Part of a small language model's weights.
Size: 11 layers, MLP 768 squared ReLU, 6M parameters.
Architecture: LayerNorm before each block, no biases in attention or MLP, untied embeddings.
Each number is 128 + 32 x the weight over its row's rms, rounded and kept within 0 to 255. Layers, rows and columns count from 0. Numbers have three digits each. The size before them is the row's rms in percent of the matrix's.

# up: layer 3 MLP up, 768x192, rms 0.141, rows 667-726, columns 0-47
# down: layer 3 MLP down (transposed), 768x192, rms 0.0687, rows 667-726, columns 0-47
up667 088:121162172138128122168164101126143134113143095061140133147105153075131071097134114132119090146094097105174108097081102115090166113161136120060156
down667 097:171161097153152112161095093173120107150121114125130083142127173166110101136121087117080163141090145172150135096123086158112156114138072060108065
up668 096:087101120126105141104166089181117139102080132115114143081081162138151135072170114138092117136126177177072149106140137080168156142137177117131142
down668 103:142114120130106172128121089193188098115116116124125108073188033167127095099208106180130112125091163075123100101133117110221177189104142167134124
up669 105:110096095172196127088154173162093108141095090160116144108115162109177115106150098189092109217118136088144140189157154192086135173134105125109165
down669 102:101115065141160153112165113205101080113067108094131095188148086091125169150121157090125076186153149110136048189132169138104050075157120120123128
up670 103:089107079098139169149113145137098158045089126160178133137177102117122092062148094147081149156174182129122132161143109169161084100120089234174136
down670 095:131145121132102154080104165150166114151134182119079116104139141140074147067135163171159065080128129096096114128131112169151134115113144179181120
up671 099:135113184120107123082102096112135138153096136151150212125138145138142126054149080112165154169214203098113135131157144141141119113160127145142173
down671 100:115110144073184134105147136107102092112105160101142129119130137089120146126176081171130165139154133139158123136114159156139119138205096102142157
up672 094:128151107086102115117100165096128131120166110133154158126136138156104066075113159142107130120113047172107133137135137117134087052166153102089155
down672 097:165103152143130118098076079133113089077164128128124062156129147174134121120113125157089098202175132135099154075163125105156123056151128113116149
up673 106:122135139088130091124173136162066163107102150163155096165154100177147113118137179133178088085144128108120141139149160113069163117160101131168115
down673 102:170115112115119065151172115075185065169097150079191094091199107132148123152157175131132076148096141115149111087137096130124185158198083134138181
up674 104:125135136091174082147114121124091153125080123196105136134105200133190125147095142123104150117127115120112164108147156142093145126127109186102065
down674 101:195155187124135075153096094099173089148062102138127117142095117157096136193089119088087127089115182101129187145170153132129122147126115192101097
up675 092:110165160189144113157107135163163163111145156107116173100142087092172134110143065173088112136153166123076121166099137146177131112184121100085150
down675 096:138122154116176089108170123132161062157148177106130164109089118078121149132100154063139115147086107136113114178112118173106182162116112163125127
up676 089:104142159145142079150123096125130087153093120129111154143068057184169157118177184122098064141127153144106117116135154178140105106090161138126119
down676 091:116138105128141132148153151137111187103137101110128131131095109125118170110105143144157099102120144141081124129108093130155078139177129181136122
up677 100:119089165141177149137140138116188143115138082104163130159167140131163115122155202107194098100100146126090134186121116114127100126100113108097126
down677 101:064062142176155208114139116134120150131157196084100132150167109107108127172116096110117150117160126131163155147092167130122177185131154083117139
up678 099:146177085105138113137099100132136079124115142177117155173100178118161057143060138057088175175093080134146095105128097088064136118143113098141140
down678 103:149096127138070107099163094169153087079177161169143102124076110121148131138037102058186075088165057163145153176140141120145169174101169117086111
up679 116:088163075098139182143153177145164145127128109107157113147152149101138098145149143169093127076082099138130126145185144138165108137131131152070154
down679 104:172148136139141131130106164133148101104141088123128099076068148154126141097137141114098086124147129124137093108132163111157076126091150190118112
up680 087:108162145126135131138131106109144111095083096132128101106086072145155146143095094083128103157078166168142107087143177077111091136123111082094100
down680 093:144106146132102158130129128133159123117102114118153093113105136088090142176133160157110136240103118088111165095133157142088125212097121169088124
up681 099:123131069089177174106077156130133099105105129148165125153103152183204162099155093108157148123131157188133118132085165160121178107106097113114141
down681 098:130098111122179124170134184148105132084087121175117137161116111131116145087144038090135092171130137114157096177105145147151139132189122142114147
up682 093:170140123130161131188111101129099131121115119135124129155121095125151175144086100130138114076107185157151106148111156108119132118152149141079084
down682 095:175186150161130087082129110081155088166130108182098112106147131112160131122085102128180094116121094153109084125091157133168129132138139141150163
up683 093:122112149099120142196134085093126060151087090110123098104116155068166080063095088102078154140158109096183121120131203095158137115132109086127117
down683 097:073085104122105094126162150056149142133150132109199067146122143118183129091140132077138113114152097111126128124123165154156106116123088134158134
up684 106:160221138108141146046166116132134134121154143105102187113139147091159148143181134117146118117138165119080134127127163072147042147118138178175147
down684 094:115139122121137098047140039160107167180102119109094082171148185199149144104167057135149150157120120161141091094181132123124091088115103162113137
up685 100:161160145048087127166150180137171164102111148121094170123208187162170164144145135154068109074088067089124095124137109115142161149110139083120133
down685 100:146139119174107130073150140145103146140130159137077097165157201105098158134099108136135136095172168147093135149133060119161125113126187154106105
up686 098:132090164112159161161097171088129143141171186131072112191170147118085131126150132183190101114132120164074068127120139138118150098138171086109091
down686 108:149113134174144098161092173095117190163092147158117078221122153160152153147106105087164153129090116096113135123089144093113090143152182116148157
up687 095:115153124122113098141094112119146092121104150097143117147140081189105171162104101130137097128091186065123159122116145132109018169139073213144066
down687 101:109114089081107136120141108120145132177097119113101103182102070178076153118199112155104146080183167109145155120099128126148068124140114126133189
up688 086:115167160075196051112146142078083135127179113158129138174140092182098137114140133069160166097134113128140164140103186090100135041118143144117110
down688 097:145127080116170123175093114132097103126130123142112135099111115180123139089126124130157123128177154091120083089156152102170108143122098136086103
up689 106:148085125101095125190111116102159154107131143076125101141178117121114043116121169110091093114127144130161121199111101161197145141115149149069114
down689 105:159158166126127141148108128108082129096168078103151153138070134081179173119136130173145137181161154131143097168174173129131160146126125124090113
up690 096:063059120169123143142178092133173171095113114176110150145128144096158111148104085137094087138116091158102198113133125121104113134156132127176087
down690 103:109080127119128160135095115155167148138103150125107127154181158117154121118107080143170133180131108135100152072111163142079095170166104095073147
up691 093:173136131093122110087159094122129084083113104151119196168163110162149131197156100129145079076090112145103168095092183150090085133130108078126122
down691 100:136151146087131146082060149075142092134123123140121172146236127158154085149113112119113123124149125134085124103138078156144159119171092083178077
up692 102:135134130099180159157145101156108171101098121117115117155116104138147139054111123161193154151099130179126081164137120059140168164121082131114159
down692 101:136152091093129103195156109179080128150136095095105146137134151084173053124060122072166123101189088095140097155132124121103116121081162117162154
up693 100:124207194141126105150130125167204132131129116078149152116065090088113132095101129141089150137135122085122124097120132142098103123115125091121113
down693 097:154162186168096118128130138126147117146123125119084153140140158136160139101157131159113128120094096164106091132127138090049071113161125117142106
up694 102:215160173095123124084127173117121138073165160143080070187094134117150094131099154105136118136125122123068159089102099132126156190122135132100141
down694 104:110115100177171129135149061162103115147155128104168086119129134151132115131152123125132136181150129156162097151102130067061140103152138139127117
up695 109:110130108121144155105114108114124162137118129166098124110140165135173128129120165142125101096173110151113155151082081095099165142109152143178084
down695 105:089134113098114084121149139054145111103106170153121089184164207154167130074130150151101166138110139146123148165061145099165122130125147114119109
up696 101:071170109163106111126158131124153092163111120183197142076131168127065118113142170123121109125033220131158182161088087129109102104156151109167085
down696 102:158148083127111113142180143101141134144179164140054132140130158115094119103138144111081112112122171109148109153107188128166155121152188113146115
up697 111:103103113133188061164128123119123116160175160089133186112124145105146108074146234127109122126147118086146162089122118074177135108119105121122163
down697 106:201202146161131083108151085119118148115128093152135138123200092140096126183088165158101138101106169166136116114143138069125081075120114147128120
up698 112:120094110136202105132128123237094150111092074068145153085163123134166102150096185051104142065150150120126120126148150151141149153130083164175125
down698 111:138175130146133168143099115099123120114165157113095138120118098099190147130130135152132107099107142077109128127131148140153187143081146185111115
up699 098:124139119123136075102036129117148193144078156134131139149134151086146114124079158151131132124143142116188125038127125145135130160108151135087119
down699 103:081174173074096162141131185147112148072135158149106128130107118083049079155135135193128090142076115150164082099117170122098112122095119174102081
up700 099:141101092069099065193133120068100112150131137167159118134091125075148198155129193128081104113113114133172138106135145159081121138076105119129097
down700 108:131154148119124203107164122152112118213118108181111086091107112130150130156117086098093162120161085117155162101165168126119126135133130147117111
up701 104:142115109120104136141148137104168134041105111110168132098153111110171133133156116151123177181065169161124199093137120092185124116099132135194180
down701 098:069138120149034148156078093101073201121138117146185180125153118131106127139126089163151157129103114170081169128142167127151131131137152125160152
up702 110:165113111138159118135122112119121091128156144104154104080110090125154111159137107106082117048168133095175141154112174154133172147142076134172202
down702 098:125120111132120137133080163061107149126190145101127112104143068078189135103149057101228084119126149139136115180118106168121198133090156166137137
up703 099:136107149116167131201168091141084122108105141113117136102182183122152108119148130155111143107164129108084150157112139147097163132116111123119106
down703 099:134170117140159199127111185126215121111120121113116141085099142158181098161159055103188173114104152154117178146165134121112139115125160125207138
up704 097:109088152098138088103128155131157054161088071158169122118164132120179112092171179141132155130119084126182149109121112158126073207094155088120153
down704 100:190168111170121100103164064094159196107125061113112120133186084117159089131111091135144146140209037151172106129093177139132150097116104120077106
up705 101:169093141134162060127090120128154107140137125133120151076195157085135058082046139151174127182115160059173119138127137123160116117114122092111077
down705 107:115100095112083142069127168174159155095102112190134067131137110130124148135116169132168100129123096082065178163135128122149133180108076127153134
up706 091:096104098109130104155112146138079101141142103131142197132159164131157145216099172071097111108107113078046093157151135131104152105120130109125139
down706 098:117068137147106113132157117148130070085159134177136137142128095152098147173122096133143123119175126113168098170135084162133128157088098154137159
up707 109:155153118096149168174150139178141145129127130119135085122150084121120121123087152093095114156109108144125170092107150166160143171162107138157169
down707 105:122187055111078176148178101161148133170168105131122126128153111097127131131134103090101182121131180113169130104097108135175116157134136162136096
up708 103:050106120141186130174088120142113155141063154124132148044106147121136165140098065139065138082163139097090154083110058136101127160130140107130159
down708 105:151107089122111134097131151112116131128121158155119125119155135095139059191109096074117086156186169116159080153115120055175165113132099081065086
up709 093:155157144159111060142205094101110170121172130040136161137111107114131093164084137107117131162123153138136131130174152114115073095110092130134094
down709 102:102222142190127115186085158131184154120154067150061128132163141134097108120096058092081080144199097153167128105148013113184101167134122123116119
up710 100:111114158101105172190144129117180100174126158113123139124099205077112093151069111173081148176183059061142055115121133152146141112133144148134128
down710 097:162148112153125159129184132057175174117132162136099111183095120136114099125146180150138164125114130067129100147159131120168153156139058117133127
up711 098:121137127117069117110145179135170115135215100174074128114117155159123084136165074177149141125134155081103124155111148132160141095151172102049091
down711 098:095102132122132140124118192127112163089147154132121171141173145152114140105101166098166153116117157170068142142120178152175128114180077131067148
up712 096:146117089116100154123117099135160141138109129129144115121106175080116121075138135086126185167171143076122111163162108138148067201063119140122085
down712 096:104128092103077120113117149105213091162112118155165128057138091101078174134136133081197140124141113091130119109155135117187079146083067138142113
up713 093:128162097123157140138107148082078169148125167141090081139099135123114113136147131149115127143104133087086135139186117126152094099089144168109142
down713 101:160151201084170112147127116103072163184140114114133153127144131161139071167176131139091110179058112187136164055119164136114114066044111167100108
up714 102:121104133136163131170109145147123176152128083074111133135109146137107175089122177115088143137108124164123133169120098146109098134107123075219176
down714 105:126128141129120128117141107112135148163189156101153098151137144128128175138124111133143170150126134098133136138054189122168129131104125120100167
up715 092:138131117117143148163117058169077088182106154164159092149144098094128103084144114124112069085150112173131163070172193082165113140098140166078173
down715 094:103133096155127144121133103143096109170102123133138127146186098108098126143100082095131130097110072191127088101168121092166116130076169102109122
up716 095:133110192106186176077095165089137155124096106139122127094086122137098131089153177191101173092152161151193153179083085149149088118096159051144122
down716 093:133121072134148114117113115108121093086125131193137134097157068169080153114125138079140103132089086136179160160125103093147124128111057052116106
up717 101:088092122094104116143127113143097161116156123089157147104176133160136143060189166107080104087121133124170147088159143128124143206121099107107224
down717 105:093150123076092145126100139105080131189102134118178067108156093157168122103113096129116140127152160142102132066154159144126139120127123144207079
up718 107:140115136173157071092139098134155162157045110140124169139150173161184152122101131141098065118127155085131116134155134138144125105183170131157113
down718 109:141166076177177154090080163193134191141135073120143087105149106156073155111131110075117127184149150106092123129143149123121133160177136116183128
up719 102:132171052151118107076114156062088148114143104075062061111126127176144132085102077091144175165086101119073123172137194037153137160150122145146144
down719 108:150101112115135146059192191081117147151105136116104105096105171164140162135214120072089156125127159092144127152182166131168149132157080165101136
up720 097:097155080098110177122086107126125114106133093082137111065134091103151110127079047139113122106113141117152127180062192079145201117144156111129140
down720 106:090102121112167171159118119077087081123107137141072125133104120123144156150048129167128112124140191099143122167084148104186101157099072124085106
up721 099:124179136136082139133064078066098230111128112129137130069136160113140091141076136117107164166146162171092159134168073117132146113164126149105091
down721 098:141137169141077114126132140100134109120166127200133104077104107129111129105145137111143161160158105110112100107096154213158039092124123162128147
up722 106:082159138125156053088036135160149121168157148134084129079198206164159119084153147132119146143139117090070183075131106092137161148085121199112111
down722 103:160143142118133073081157124199162071092131111089159129149107097089110102146095160099148149142095127138113072122099095153151115112146095123153116
up723 095:103181183106159136130205124192121134149141137083193114135140119097175147139170096157150095101084149080116160159118163021093114054124118066149113
down723 098:170137143174161164089153103145096161175067142106125054110173119147188099111149048118141152128112109220138134101177060179170107120173127170163136
up724 101:155146133165180166104103127165144116172091158184100115102102129127125106158083116078087161135118113154166161118188105109103155090143064129089086
down724 103:121085117090107169121168110101078120173081137111082148131114105107114141067155084069131118116125152146132099149161121154122154145166095154129145
up725 094:192107151119128152149143111166113140122162134164178154211172150083162123175106166147075171110100127074136123090076142082099153111113121155045124
down725 098:089152116080109097175122079106125150179197182147223144138181162126096131100135143101177123031120074080150075099171125122165121122138121106099111
up726 106:135094137109133175193205099100089181086121116158123171116102107087135120124129133095119147126140148176134160121117117083068195097140111127147069
down726 105:142166150105071107129136132123238058212145169131110120168149100127117110113134138119146156119101156124135182115132116158198063103153131091136107